Weights of a small GPT-style language model, trained from scratch on English Wikipedia: biases.
Each number is 500 + 50 x the weight over its row's rms, rounded and kept within 0 to 999. Layers, rows and columns count from 0. Numbers have three digits each. The size before them is the row's rms in percent of the matrix's.

# layer 4 attention query, 256x256, rms 0.0471, rows 157-211, columns 0-255
106:456528531475524472540496584477544443407522536537548477443556437500480553541491463546429495524458551559514412412518462492494493531551465536514536448505484490523477442537504498533466488486505543464564574446524520521494548585437411474542622514529524470469433530445612576601527538530387541528591498460444501487493470495507459562416433545565426554464507535450490482441490666451489505439458398513473482424539476450553502496537507466530432480523352503485508462533533485465492444526498427454487532510412631400468420572531533521465506519442458444482442594525529507484571524491445524549489589428416432450506408425475437473458419573520558498526540488522498443512488512524426511509581515552552585470615448506467535576528435478480454512413520386497521547450534527531539522507428570
102:412436543449461413465534521453465575494502566517555565411535425537494521559514377494485454378458479566521459627531550395524526527448520567545578396477527535472579480479484469486462459434444441521421490500454473632542548542558464542521544474499520526571504501506495466480490465543374539530547580539451468516484548504463404480451564464558542580481517512514474475523565594470415543570487445435491565508557394480521526506496450588438527485510485423493537397558532451481436491557416452418445548564495564475423440497508499509421485511474494551449503550522496516510502536457513495475444513479484453521513542496455524506464507523555591481529427501535524410475433489450466595531610454575616533422445518573490505463622475557426460490436517453528468470553504507538474493451429543
091:445523471541494489499472466492492513541536491499494517471527508564537484508613485485385414534327543518521545372545503589529443472485545496491482521525535475478506632414555550463468512494460461613541437532502503491438416490412557350581639625511569482487451395520467494568461525574470555479459511519571614555499503526523522500528458477548480469477487471454459462453496504574429504520417512473511378534413466516477466517455549383554410485484474468473454533490389505591536453457400576433553537451487539449480478543526591446506536520460488535477420461508535516492512516565531535488544473423516507499428491460456507435448493437501525510398523459490542450572496635422467499544480492524499549522495527526546449534482489443559479517507504507458435533527507571542443504551485524
102:467498465540525519482499444437512356501430580481478450456571483500472497427456514552555484508485478595503468520422451539576522465501529562491518475440539597457478525479479536576457566585522498573464457509504562490368576552481551490497496499482536578606496580476435481478538399524581469503519515538454575503567474503433430436437469489483576585502451551507516421474554505457512549390445533521502574477462412412583440535494509504461480591556439596451589522502571558648549484494508537465485415544514420490494465527485519490521561501461470516525531410477498536504476526547474505440497507483526547459483540518471440434463508523510513365435514508524502568484482481563441548618506560491468504502487430425573538496542560488522598407507475416515622401479521463448588480457457454
099:504497474482508419531491405521478436486600480508544522532494522482495552560457441570502514482478526568550544602493456395538565537520517596504542537449465502458529425555437490564475582514414418371398494477454478588438545546469426425570518487448551502526510539395554482550484528444473492480494605514538464507502484516513465406462562494527486509450529515473535482469557619491518517512482482517540536451574503462540525520565450530564485425567356469486553526472534499509498377529487551482460548516471562526435429528558500523487462494478460482437607506476486492446473544415478543506567485455471521466648524415458488447486551460500530469537467591523504395441434435474452444495590468522587474427400429489490557523596490528392518481484502425439524473472456500616514526514426574
095:564408485546543495504450383342524503507542447540475567567504482465502508468535488478474545499504464452480433544480493474502567474437471467529556501518516509483567548546487534505528697544486446531525477553487413533500439476553440517504551523535527496399501453457534483490510505543516497499426459489479554481439489536540598520510550513490491513459504494526552416425497555541598478558552469435537365455523532553468451405564502543497495519421469513553526558461505555484480493527520604519479439553501360541465518425474493491524478407496557429582461513479505565480529486529517514617503543480430447480466565486438396440590488339487509451505471478504508536492572480344471495504488416460504513553582578472415505525484537482381497489455481594481517612508432496497493504594540501
105:572467565437491468455480487409479572419503516525469527571468537451511491529557426565467588515457495467486431458492468470492476548523454528510525472375438592518597442494522476475482465477499497497395594471460453489525496457454485453504520418490542517567540515461587533646503634506501516545455354461482492511469457466489564573537486524466547506530407500547460495518499552429542520552572489530459561461528484526511477423542432528528403442490523694565500526599599582487528456455493442504506474487424480485492542527521446540560504505552501471492474556439521423491544475495512497506499530460447532487526311508587424487535493592503458530506545414502546490503537378574454443530474505544467543550546454500495492503496396469512521542518501537515503428493548498531504409624539543
116:393593448541461477504503501520444405408452486455486507562616498489475455355472500532513551515528605572550500452397426589537520424503562477549551553501590527513464565503517493551529553522493523527569457455505544509519471497427602498438480523529559537449502511418437538592580461497577387518521539452478499562540494454491492571464459564427534580463502480476486495378530452484489488397483539583507497416453507473518425572526530443489390483520431547493559618481390527647478566524555514485555452425458518452572442538535453501514534590569436448484467461556489602536486462537571475470501488454532444445536568537486448497467500530499519423454603521497507486472572495514495531575515559490477482530502559466479528518430497470473549477520497484489558418409472473533557528528466498
103:574484441417531511429516428401458543580560555496475551579484500416515519535508630474537495596463421464450589451513474427484588560435480480479436437474517578545590574554447523542586591587562552408372556493498513495493492499470460428509457467510537564520517524483593485499513516445514487422536410429537487415571503471484534567463518570492493480537501540561512602502515512479521492513480501518430483489573493509486444593498479505497582480540623588526486595548505495588526445449476485523517540509568473510418478452487499554502505437507423457471568540439477517515534444345526461388582514530502531568472431513479511495528551565479458498464529466552467506508478451501409501451528585490491441419473472466502445454476530497607434511474528552527496531506440516376532435478432519
110:570553569483416500437434438516535480531517533510523571614529479513480490504499476465537406447492481410523510481463526531553490461515504435455445517534528491567558528423436493503460513404479549574484512560482441477563469471474599499419492439538493527457518511501519497626495383445559356505511577530534463444513461457455487438458485545430500507505501476513511488441489372517430557520414520511373438466397544452552649513546402540499552494539482592478513559553485485477502467519568501501509564523542377537478529516429462501578616499538392527545462545460476572567517482557529490520558492465524542522496437439572439524525551484544500480552487486418465485520552473514578427499561450518488456575555502490496496542436564503408550547484473580534537460592454507554433546466611430
093:441539407538536400501509519499630531465566522507483553444514403413506453401499555491559531497397564486532604555470473458581501579522599499525478502442513437441551526531454590521540518525490412499599426510499433445548439532523615432498543501462516484462448530453469556562524537512490519534540527472499469580510544518455548437557508437549408476509577471528408446422563577533483412541426424496550445505576445457452456507516475417531510506463540418448483444504460520487508538533520517524474551424455548542416531511448424476522471594505578522585525472523513524431500467443520559494523516456511497460530487555521516484525461500506510563539522605498534496492603500489495500502536511463564522462536477529459574489523559462543489320515505556379435527553460431590474513588386515
115:486545505471423450472461430500518558518469458503549613517446480513508527585647460504524495491511513463546443337466540467436437408423518461489522444448559492410534591476463483432506518473473515549553497538468501405534476491490498598494583449554519449480477511517590481599434439563461484580510514525489521470428585458472541600556489553438493485539467464503465548434523471466418550471522447531556490520477532472486541426527408572568488555479436458457456546589422542437457382475440420517534461432453479408509545540518468538483584522499440517467462459483476547477516484570521543504457444443481489590533437549516465465481567418541535589500464429380501544456562509489580498475474464601494509539534542576442424437558484478534454604498438550532487505535493537509431498609531482
092:562429450564530481519446500507583596541537483421516510476447540544510439446520488397473578471445503478448515550570556475564423496520542490541453535575403472483455534499577463422523483507437477489536458463471476526457431474517538473521491543420549530464447355536456554538466409511569561370439454535499463483519568505571547459480484487529511454499591457501466525490510478595547479590482495431558499569566432604450491480452581431540537444469492482509404508478434522410382488525469624518482472446549472593437519374578503398532446524526610510486491495512503593484543519446532561475535491470587525480586548471541576535527531553476524516421539541513488417503458521408510529497520519434474519422416536505518463474538528501448542488503508547395430587522469522525498532562430522
097:478528503471475461479574499544487400562582519536540556444497508490430527475547482484496467414433600577576466570524522463533454532438489512591440531442390443574583528579502557509460476517469567514494582555454466482520505549480484453428499408509565489473439469483495528466463387506495513512434573517524475446493519455482544561496392500473422572420535525420481488484511464509464472554412452487449472575520533577530619436579515497527496463479403467526473430460475548460388514614553509491524487558519468535453473497569492502438547597477536590502435640538400579524506460492609557552520479405562439506590524494491459475537511428573553496508477549477484558463419581556517463477558462516553447510512511499487539573507542428485525515531536514456504515446378477560484595518437547
109:464520495499461513471465554507556474468534515551503542432571482509507514475486439462540482529416521489525475655528451503512426629554441453478525543378473479539423427597549536492524468542467492453497524445593517493480437505643523430566444529502452575483497488503418529482492566490485461507548465524560462562492513511467482583502551566490379523482565481518485424471442523546558406568528392460507409456548463524451561531448500412401509488496489404509529412457558411525495412540490557434511566445478447527502516503515494391541429490533538502510476503570530454525500547510452533542588597487584543486429594468550477459518481511524494468467432528553501505559470423534449471486443452452600467458468633495605453540443504510484551414576568466419497516494490497585442526480516437
088:462590449506416423576451421445532473547413577527540485497546466447475538572534518512523477504531485501617523526495507527524534400461536455506446496449465568470530604554534542512478401464512464513516539514483513530421476574476523390505519460577627519426509458468534428461489416455513478504473534521456597544465525474516488499492505409617403491537457453442544437433516456547631440415454429515468497474534490453477555503543386578572395550512466537509447496498563600506528473537529542532522456528447523546548544581427538466448486498498581516560503496508524486526484408486560540502535520445474680478496488652449444494558445407510501538482520511458575484579516490491568505444466473496482540544459506497504525560516488447422508504468392518481526437563499492563487557470464425
117:525515525533490472472575439446510464555468565469459480605462566540503499553577548480488411450504500546497504444492430443523499410456496519507466544525526568558547496420521570520578460507527527643389543550501552452547478489439552472401475547486574536531515501480465493511515475446565460527481507504420503478566468486482544500506455522578532494526491457538544505463515381468458551472484504553523511562388423483467440505519535608548516431514497577563463637478429576551559505506591498497596448476463483444590490564534530519542581510399408522510420440419505541520494411472542491467541487391493522500490346525491470559536498575448478493368562496513494520463541507491489425548588517480419491567435462367523537488481527421580493553521497485515475501484545466439514589492487402
106:528589438452490502460516574523544434387500578500524557449498442515487511414488568564549549440580544539463534480451491426521509513460494611437436496482498526497566528513445486551439565503571534422416588480454497543480511553371501440470507471533533457453520585457520471455485534508472463477504579530492485436563466535560470485416479485553520586477566528487554463459537552475449471518426537580442565499412490425528475472595499478546459548501469604513494562487589473475523532498562558467508480514493516579459396454482536551447505528483456585559556503486467520500523479510500498516479545532450534434599366532514369518491529450515508479466593451564538537486550566484465432520495541541430557466553503437413571511498489415543411523449425459576588344393532483561573521537523491
090:422543431499477557481440492486540579450581408495480518512404501471503505375435507485506460560448557529490506487483475453467497582515479423470522495598587509437569516460507570511529480577521469533564528479593511514498432483505443461516495555503507412541507553487487486523464641600459531473523458406473503521492548526526499564516621561456483456536464527493411500564473562476481465553625540529566482488609532543419407519477450459495494542421560535497484527558488452585538579462456492492478522504531525418552474401497521579512614452526484518552526485470530468564501535428499464476558483638511482508502434465550455375526499488502480538534548451462494528520509447534425550461345525534499475491533503587469409536542496535484454530598443588435423452431405551520533417477488486
099:482553530471421532507524489548533533474590424515489482549436493473473509480418405535568460551522453441414607503479508444531568549518506500475398466521568528484637415508443511514487397445470464368508486434525451498492473496557432551560461439512409469559530577502540500501456546449459544479563438504490460484432482494540475484475549515548523476544506511475442463592540558460578490471448570505434568401557510509479486468467446571495592550521650456502530474511548495455447484482540492477345526560585611519490457474478433569521539494455529506467612581469537416462451532439471472549521458579451480537502521477481528497494497579505481505602463536540467569508471427560405535468442479465570495503562441582427535458586471578467500450480527478533508486501624459557507488465582538
098:611463507609555478492510459452445477511589506449470586462491521498498505423443548580437580483422530494512553437475492535461478548444468489515507521548403524504584565487474585462530593464638557471477586485453468542528578519435517446554525460506538485517434444450457564501471474441496443493443517415428564431541455461553614531520429486420517487445441481541542447508430482498544492493532533496494496518514494511556426421529494370523438475481504581581459610479492578556454477506488503520582481607475475587403445505523531500577564523502560512601426471515504591520570424444563521458540489576487435464544444519557407481570490494502505520456486499510532432551512525503483474478406515501518476503468442396489578516472483461558445591507426547535564474470447421558474491594455555
115:453534481463392495463382556405561478478485544506498595490515456520495513448562479486483574462512512434584439573538529449542589521489504533525484466446458451488545630573468449521525579467476471411533461421406468572528450480510550505532540498529521509403557485452537527702503543523539425491544471465480544525477560437528466534417552545528527559489575497409493429417533501491490422512458445492381491493562472541552527490531506508531471505544504504513526533478606491431443489591541536515485497434461532568406503511456390505542518561470553525461480557561483482500550476453523575557407509371441532479557427575569499489475509479513512461550538473516467498466562509490511533566551515499543546480591533541413428520466519434413520342495528517541483467519393522481469492557476561
096:552567565506483519542560463590564384483573445556534423498566506553500529581526500498508437573515471425503565431563473454491497535496476613514496539463606546529543406576500512519490337502534556536455556573542592459449444503542468509539432441490489470533518589509510490436508510428430569454539453559647464502472464560431446589557502513531431447544494489503532474557512539447496558440526478517539623485443515401535515450519477572452516501513478468501478449554466473444545432455579474412516590518545519385564460511531581536405461490520413537517531505482514509502444538528480436548562594464500489488495567481433462469512491405484453576477507557465515536418500478485481495478579487472552424454478543460487589542459406521554419580479513403447455458464488472521531562491510476
107:585541466499552413517507363440507449527551519490479525554482561491500490412568563551568426537463497514471564406448464548644567416479458559473405454506482506532489548551490559515512661541540554462565532540513465438489543477419588486439550474501511457451510473522505543507454412431581496523491413509550539446511438498501572480446353504493504529509514509482484430420580403488573496474409479489465530492402542506546471540534485537579556567489471542535457604447516551533451475488543496551486510479484459511459475484492475537575613535419456470545432589467504551482555493566472537475476444468424433486542427576497464531463436401482522460520475540521499593447561564505500452498512500454466464509583448410516525574417586418534537513453515518509558587447484475472516528458482508
095:558473608420461561543495437465465582490479494561511460584498510474514526649472509500457424524548420445531484484585511491452608413534497435512402464519446593559481507529517396530500480313471484524470500385456457494519488496563483477549583459519430524507544456515570479512524584463504509533476458459580561472419445449528561526489492565548508461545447492538476512533514463513532544526547513447346425446515554544439562510511500510519611488566528519515484513546537512492504473450503451511520534524520498430544567568474474496515568491508472407424520568537478346561518520487482508480418454482414482585494506535522523564455513551489505468600468392525496408494496468529501448478399500515491513566604386550482430458473459534460521529536542501478487461539503580503421486443530579
113:494445495467496432442591433444565500561462526492454534478476495454501423465669461493468456407441570512535466439516497507598489477439638501530546482438467574519548532515447544514504593534502510629463502558443489496493534497466603484554603560497604550463477484433434509528519496533513526544421580474514517529469524491487601497525438533529539480443557470522425476438522459488462522546467437506538519514452489538493495508497595470490431475483413515443541541564421499543551500536443539443558510443478420503448547536577451515509476488475478447487436405499509581436470450601467601424487508430532506484498469460533477547457471436520540473334492416481541563426556507425568421505524447524483485557510460431497587570475517437574499485510488466527527515564535457555479580630460571
094:504424518407528452531401491457454647543555428457462484574517566549525456569518487442404545496470441421459462375509512516532527404507543507519557547473492520507474427509517442463512467419447511525602489536483482485562447424550469628558526468523501454518476451563475559564408467548511510476484468468488418428486453426507473471445524575398494497538500511535451579581524455409525577526591504505540472463549557544517559493521550519535485504609431508522486578539465493524464547447442533587507501480524512456433566478616442492454597471446561446446486512458483514411537524617531490508445417534557487551579516537499547504491525505519500485493578504403437437483451487453420535447525512509450438540569531552474417420489475458507441584516522638555419503547513540473496505544548498
115:551535521461550503502477451475475421489533530509530507562502428442483486367492635521485479545469467481513519408503480546499548457514525503459472530542434491551466495514541479506489606503537554384475538414493484476513590495499416450515556479533587444481504467511516526594471535550559499512463517400393530479513450497565610557449398425480481506525574534507442509418496544562606463527470587549429479489419564524493427471539548532502494517456442611556518576503475533505419494461483533529523538491469485533480502531496448481576558491446507429571464530476527523505514487498483563460507485430512430467543447498591429531566460520480510412488542474547449526514537444552408391465566470541425453534645461428468532412399462430480495468554448544497632620504466480633511545537466522
087:416433519475469523539606534552558539527478475487517508512560454472518451530495494427441471475547533542466441501534517414459531460504510444549522474604509524444559403409502530521487413479496466526494448355477629535559448463549441601474547566430509453533473519566521488462542445488492441471489495502524407567569561475438488571535559524459547507506527474550438561528524483438498526558598495470479554617503501518429506451476515615498559452500484511453484459562395456552478553506457434446487515527520590386473474477485453639402561546375428536462461441460501452482474522500491506456438410514531491566553498511553544537512519477484481472384567433549499513436448532577453527482535501508441483515441472548507509410446382489574425557498563494502409533516578476460493548573453521
102:514536544466491523456395557531467515406438425547470479558456465527497521454508493549503532562558482494486489427467505551518550444488552491452488426503489465498456476557523443496435474505474524412499537497476433520500556472484410550438486491457510470633496472546618487460460621534473624468526443510603477537448451483533476519430512574508567506527462593458479517520517579426534494532623542494420530486496499486477454557528415509440437553528574504561554472550611484544510482414396550461444489476494557509476477379501471513585434382518579437424538593551483499470506541432463487491484521512513470538500469500568539503518473590548497484541597459542487523513409458491371522483511517505483586484540421549410336520585469490452512488463446491486483436488576543486528394433544531
116:564485558548533473555508471510560572523467508497472423479525499589536510665523393525470519496512394511438528462464492473510511523512508578506449456531458564433518438423509509504518384476484488581471521497550504465501528557534468457596469454501409486570480583496517500452567469435460544504519498579514458461474479532459482355540546510583432459504456515588532395637462469436479585461460448483535538499526433454459586469432412567500584481562540497509462524465538479453598450509553495523461519507459652483491580512494549474436413440451501505497527511448514466442474516533507424503498524573434549514459505517467565568467421569469471537514426622484517359528538468478458586468454470430538538494462405496559496469564522567533487567454501408542470476492585506465464475516505452
096:504492461442434439440506445547448561477472451468521513630533521524518465476446559372463506494608493439464513515482484502570592506510500491489397553523536430541538474475427469504504516484457461527535511484495475542537421465465462451414388555506437535563575495560455463539564514578554454457471500510509397488550524535531487434512570522501460462506562453536477503518412509530501489438561548542515500514421601588439475536481453583476574469461524445554486607490442524503479607492590480532544458550559389546531478370470418526492556519441489533525464510480479577487577456536545507507447345452506482479522452491577565513579557509452477521555572524489497530460546528481469437469487449461435421534447570474468503466384501549485537507468474578610468566456496503470613520408604470
111:599458444457464446464489425424505548516536461468479553569473502457495474445541604498493484475398486470509469398541509511598544388478555458505389475551444531487478539554540479475527503454544551514516462517348439465507501485457532536411566512513550502516483412548402496549421447518568493445466485470435520562534542460471602542453447530486569477559559461504461535383544386520494490518531494530474548561493451542533430465541515471550458495532475528548436541530451611507400509471396560544560459517453441531461526433612428426567574557503554500533493474466505522470528445545550593446528485465540523558621414614607491554488587486518488505408516428527461546471475515530498467466508545526428466492521460472479464428483497382525523517544447594478529543555484447536494508488534546
092:427515470559462506433426648348521465557478423444465522562423429497451457409472588564481545443520562554496538419591520471528501486500499493498452549528482529524465510489584452504598451503510494553524471556508488513442443530459508451425526522395546597527505526466441459574481495517507562504481597521409593546430503494531481468536453423640519508451559535462463469466592463536414487476503475503557519511471480567474556513507535492568513486546473491526509499520529629497501495551563498480596509504501437492520463492523529485543535589548533480568505438545509549493602473422531493470485505479550397461544352535476399445503501484491547453522458419520428471529486527432540432581522548563483576442530532454446496586539515464573497452599460476431507527448432557502567447492404497
105:506549551438543568541465569456446558456556390530501462507512484536555532532468534625448533546545450459448398366525525489413539466553451476519490489486520617523449523476505457501493401534458586526569543493484552489583509490471541559520466479549431410508448519511566490492469521485406478464491517437516505521443509532562585628574512499497518430535424578470511564566470522444513545485559555534600535504523549446532506506511409459506547513528571550518474463549472517451443477439453400499532497459435654368555460488532538509451455517564502507471472552469495449509424513445532415479502467604539474571534496441460532489455501473504480477525470450497513416493482545487494597445433589554432510390486437578485451509510382520555415554556503472451464547480508550384491473479490552
101:446433478484532497557443435510508593474476479485531580482495482590504447524517496391521534458492549404507388554509500551593467414507492503504536562516449460478355521527512433500478501552516454490621399475463481531481439464575513519425513614500408511525519428537440552593440452524548368514510537446441561513513500472520475498488492556446529540500608469503490524499447373577496501488498455494523467558467496498509572488490561480545453568465443481493517510457480468483420498541470593602480466452503429481491561477558414426582581596450542478549462380582502532511523516580472578500409509522545448490519536486563597497480503479547542403469540438483488518505541544554423479548516479531481438522464564576562423466446557465513527360533517576470467543498426504548507459478561527
107:430398518500450494490530450603494576428557471533522601470481476566490516537502421504471516483510629501492451562481596475485419510531475518524525525503426503432473474477498428487500468349471461450522507520436543535501534517511495553525465500496488550500495436494513561491506390419458454492478566524615465493496534479510508443514470538420476538426513489494535486503524492489535560477581436424502588459543552480520580393518476482431521481447397439415510419521468464466463369502410439489485575484474526476475514465599523512619508560470444477552514443548481613485490455550547499516420499509533508542606624512458539615484531446568526494448449529501540352544437495546552533478439513534589520501444552547549453583565416580520497529409499494501499427483528499572457475503567547
110:481493538484480607513555549475415519467455536503586490511519486531511510505443449522512466557486397511475503581494489579444546493464419461454485520497508592546421532486502520458486543487568424423448515355527508461565461499574501500539493423514424577484529474531443438411455572479500494523498495481526462491478462534520432561476502513529456584558482529544546537545526523520502469524562538433548405497443463488513496644449452452470550608594558476552387507441590453494469574435409531483484470546515521484570428507504590506452503431503504467532540486499496411611533542452558362420522565592463493565428510555461505455510507465538495473606490474615501458576404478592431533466450421525510381508524510539486481423514456513443450595477551500475536535557499576503475482454497426
092:542509507465491433517410440447484424473568481539467492554639527542457582597464516576501621522514488482534421521515448451438482433492469560504445519491478562539475426602542454587592438501505562502490551580476484503515565531518471501459434543492544558534511578476541510477549414379547477464541570546527500487515464487482468518491496559497499499451486482489572445481520432450548564417565439524477544459525512395529547437518411523490513433555469441523555584433497491547501381542589487482601575495418491470495497521514561408504445512543459461537568491485495566398520438492503474545516566451473563516503557557451477556417495505534497463462500550494482420518475384428481421548630546481549447469463521390468485562504584520527430533440502479521582423477510440380543550511527515
102:432508499385560502520523539516483555455513533554535444412582449539515540557512474579502490477438481529475441491539496462487470519541545557475541528469542508508479463457517427490536552486454567492486496518510549512520517482580419494528559541500404500522521540519609532507493672538379535502542554509551487443528467501522467565477519551468495475494614535521519610539480587451401553524576544485484524572528505519435462437513512489442520480512458496503590468523538373574519446477360475426447560405441605430523423483554481499464467492481417474446559464524490450494452588389487496401484543575541469530498560441484521495439421450540516457449510383532496479423488524424371472540558538548502526422534496560466473472541468511516384511498512595452452478447520501475499459600417538
112:537393397540556506529484431387466527474539439504487504526473583397521500509445543475396536510422494447465481541488470529546507557578420554519505595526498466500562490473515486524532619399472515501483422452499485557453406483484525411572520573447400565475572476474490577569532550458543480440469475509499531463523461492612515492540500522493515485461559476555514482449518504562525492507459500474552404444523510538552534472463500380576526391478463516553487538482547566482526433473600527544525543536492436513470477469502513469505563573541496472524512534544495409490604548534447534511413476526393380439470424505504423485502473463496506481612420515518493461500507455412541483605396537435539543506581529455505527537374509565442509499445530573459547547460355489481535482561501542
095:425491391563533496448455560462468563501604502467474460428544519517525525489519500523434666536468500542393498499564559453490459496527408474546504492521474528517533585565461476439548520515500504443481486595434483466554479484413517469548551464563494501427429451503529478491477469497437459513443438402425489500606567475506519569542596453452479505478472480471512492557459487535532459423515497438620497604575452590507473492443549471591422506541555532478434574454467520437561506545465447572511422462477631507424534437607484434509392570546641544518460480496507527458532502501564486504533539565488548513511499553521648515488492485483471534423414521524544464498538596439541422448445516423470532435464512520569488517450467471587454513524489563507468528491491462502494487548432552
091:426530462485456507447590583513406438560509486468512526502539414530483536568452617501439479455458546557566423515610500378429439595563415509490553556465467462545434452482521600488545539485491524457514476497504529543496492522538471473354524493460538527505452516515549512488506523504486541585490559574433538545623550494349510533591398514525452474463518518487527557459508526532437498564503410525557394582487561532549489516530479527520573472561351441534429402495482546489488432547566435492514530498519491471499481527531518500474531615498458475478491431527469490500534460466483520498496512470521432527510410524506385470522521462510537497480459465479438496497412555488551437557609494558548480519538545462530547541503444439586508504554554506406498594516425474504501494544392592
113:540491450487564402499533412472555486514471504495485556524559489540506447512570418486484517467421532460516441443463510533556445453474567577554585563501460484512569464460495560514557511497506502585542422572417530433543465462449628609532604480538542468405493463457528535534513447463555462529418546496452547513439518496469526507513398516482524469457514399505499500461523424460462547511495481522639519461521457526568474402527481483565397433489456491488483556518481605433479460538567525496504445494468415485417540499561511492446551577521519516487461457490488489447485462585522540471500459466530522483498460545546493474539523404487511508404545567392534426416539509405552480515567444479521547528550443449486696493457484462572462546456460590445479534501469450538434575644478496
110:491499454529528410415511537466529413534512453541451504522584504486475450439643480568517498496476598568541551419509467526482458508444617530519546454474479391526493497623633470517528584508489561515530510624482542434422489493566488545477615516432697501452450476482476511487539445548549633532488434520558484547499465455455497541461433482524576499449519501436437466470509507521476447554460440475495566409522458640433462443521560478455419507505449443518527507505510523582459444551473545461496430496491393488479532546574487463521452478486506476482448504533509588468511503486509541533517580462543441498492583506434433493503506538516527504418495455505448564473457490430524498533555481454530520482536565408473493547572572454521568583487496465533473581503534479438518466570411533
100:548561582536485450463434515426514410543495519499449466590527557503453445457579504541454501463443542568501628417515502545537452472532581523527478495472496494526507538449497532508555511508577465513435471589447486455512499479461544489486573449492532522448508521456421447597547378550572440493493621486462635552434477457516490461522484475498535505512520452500460400492521363507451517449492514559479567573422506489527595450479466577508396438556477531521503550537435569451578455523518504546547508524487482497441562563497448535575550515501482470507467412490503578488465496557514555528505479449490521505485301557596424534523445465532486485420462497470490456507502447536522396529538474503481517493552535399536549558427469412605573518518500452560523433576477500538468500596602470
097:466593552488527538486481642565553454467462513571512479436559472476502499443468619543514612544581541508498463513463450540447440466590576508501533498449470408407368527561568421542495530591554527403522475441583574446452501494490489510553539538489484527502525587466545487489554540466476530528510530469584578481513460498613407519408471538469526458473532555466459489481438534539502440532498514566454497458540561487446518493501532464438441503484452523429531461480568453488542502527516507507485517411507508500418460536468523538553436475421462509495545442592491467558439547514453481506446525550524541451444508491503500390441494475521481430503655402573481402491502583465512421540495526505418574392563572525512424615421540488551476414438512473461521508441498547481511433498440477
106:541502534518431557530408506531483414424460537540508455538494580371479560480468546522522546490557443483516507595482499572510623453576496444510502482468463398510502494517445466550410523446541475420424516399474463567513544533448520423484441522547444545484557520457518491583509539515598391497504523469546513547472493473597388487533529505488446528492479494434575441448529522515507472417520481556447537449448530456585482505505444411451455540501499539584537459457595539498475591491563457555500424595459456591558482468435513479523435469595497486549531609516488487537546527499474489474526443458402506395496509558535479475504504500495521475624410541533498472509541453535548455531509524464504529516480596467453469527531508520296545483481524487532609453513449508470592471448577446
113:502554508493406549406502482446443582476511503462505456550427545478505515505459525491413529528544426454450534444572496428523580562559380480455434499538459607587544516536431529478491501398561530479441624470536550514519460524444594418559443383538515511477528500554474499457468607441493530462493364466510454436541446514478566516462525519564451472531408542524472491533461526458526467516474530479517520456404523569513467587517499452566582514540561656578436558496504510431576545435578508506556505533476526541564466480545538488539504478557520494497424570422521454547603492431499430468582611520466543497505355452470465540475494556467460524584473446509506540540504461508509468447411498469500426482483421487547525535454464486526469597565494453491546505436514480470528493433516527
094:560520542515515505435446446408463489511527460525478476676475518509483502526507606499483431502516462536518543348455478552517521446519500589478430541585562551494486509410517554511589544407541523582409503496559549406485443461457534429406430486442515567563493533512548481579583499511569541467517446553454530423530439494473547487499450506488489467530428519555483474493507492490474526498511531533464536495459555476441468515523439599516517476477476648521484613517550614585533475422553527514537510529447430527544507497410485470582624463575447472480488512459507496504539472477511466468471557495447473519485349557492407521544517482460437479512573487437426516549544411491466486564515555495483510541536447442546425515516517485542579576528470498444509441485425491430583397428526445
098:523453463311468581432570449492509602465578473464504516651447519559513466531483495437526421476420440447529465499491517537472527401437498527498496566525510484544457488465507442514539547462455451533483439405476489506585523485536460492461469538476444517596520531542493494546457538568561497506491515471432461381437534527557473544547425505468544491533522480439463581505594430537424570562574541504590497466561509545437511541533508505537578500488528444508511498498496466430407511478434539546575510452482384463561456411556482503603555546531461444453566484473487478536503405462514531423395371533533492584541429529512500542528581556478517513523528488520484472485399456515442467525539539548500457554509492513433416394559418506491506512491523565441462608546478592488488506521569482
099:547442480573541494468616428445601452505451460460493505596480578587507422541589471476468484517430525480532538436490488561549454415425473552525531521499543512533418465415478524506551558573475502518492510551485494423548492429482625559518445554428480546444464504517419548504508373520609466485454487515428532523497486499447487511500452515454567478521532482541490542503533403488482502520441428468633449481490389530428485591429595502555485458443481569466478536493378539487501442467548533484546454438510418518513445449571498519462527502529491472433419442512464560486508415586499544557481473500502515527510514447464461567567560521446499482411563540524536552444485514472565552510498579460509503573427497461619492463384446530595537542416542481434404550547486557445512559450494478
101:512484457518520552445594531474499451540594486484495520538411444473512459450444574423485463532512485529500558478571500429497497498510517526524585546524487508462502515496519485440520553516561463485331448484534626496437500461572454582561498468517648500455487499531423457415493444476470533435500475465448486504579505544444581553478502424498518476502435533465454586513478566600554474581597511511579625533515498565481386507493598560430576525495530505483470413541478516488477560444421599499505564579510425471511557508521469547503535413446457470592505385446515510508424485430515448432568500527576501511530537540444550524565553441486459501387533478529449476539397451582509435431550505494499448443451538473523464490524419502549495572538508482459502562588483471484499488470398478
087:601564483513446534512560450519527414477519472494542549491551460520512472546553535537509421527511552501642477436493504536423415548488414508470550495534434494548459505481562460430535448470486626553512566626493489453476561506551505510428450515429507469414521511535473532502480423384581504460507570511508456473562445458327546533501510456455469427496450538511570574489462386503473497501413497519457500498533522433472540470552475585517566443439429543423536490565478490536511431472480494445551562509442402519536533491471477487499550557555446558545447457525470592519465405510575498572575555584642551528504537489535435592536539507523475507475518487466429588523497446575626538472448558494493425505497421447548518493464477484526580555474418512480487498503451447444448497433479469
105:437420467535532527510470644504555570433526487518536483471448526493507500518532364476493556481456522486501504562504564522474423537522431530493535501505496450436475458498581462458453417467439494445513484473488501540528407449536428538519485524446393494480474474565582543546474545489438542476458439594521417624488523477558466498508518535550508558524525508478501480561481598498523476555572407448595517485545477535457515521428439499464477522442596455481464360497642428433443426460441507506430529479483571446467493405535465521456481493573526478443512511551480428482563538504476505529425553597492428537530454469488563511540495509511539542570486480544477434556391469484541529444495493506539638439523606602550414557523463554427416606467542516456413524514501600513489477507465487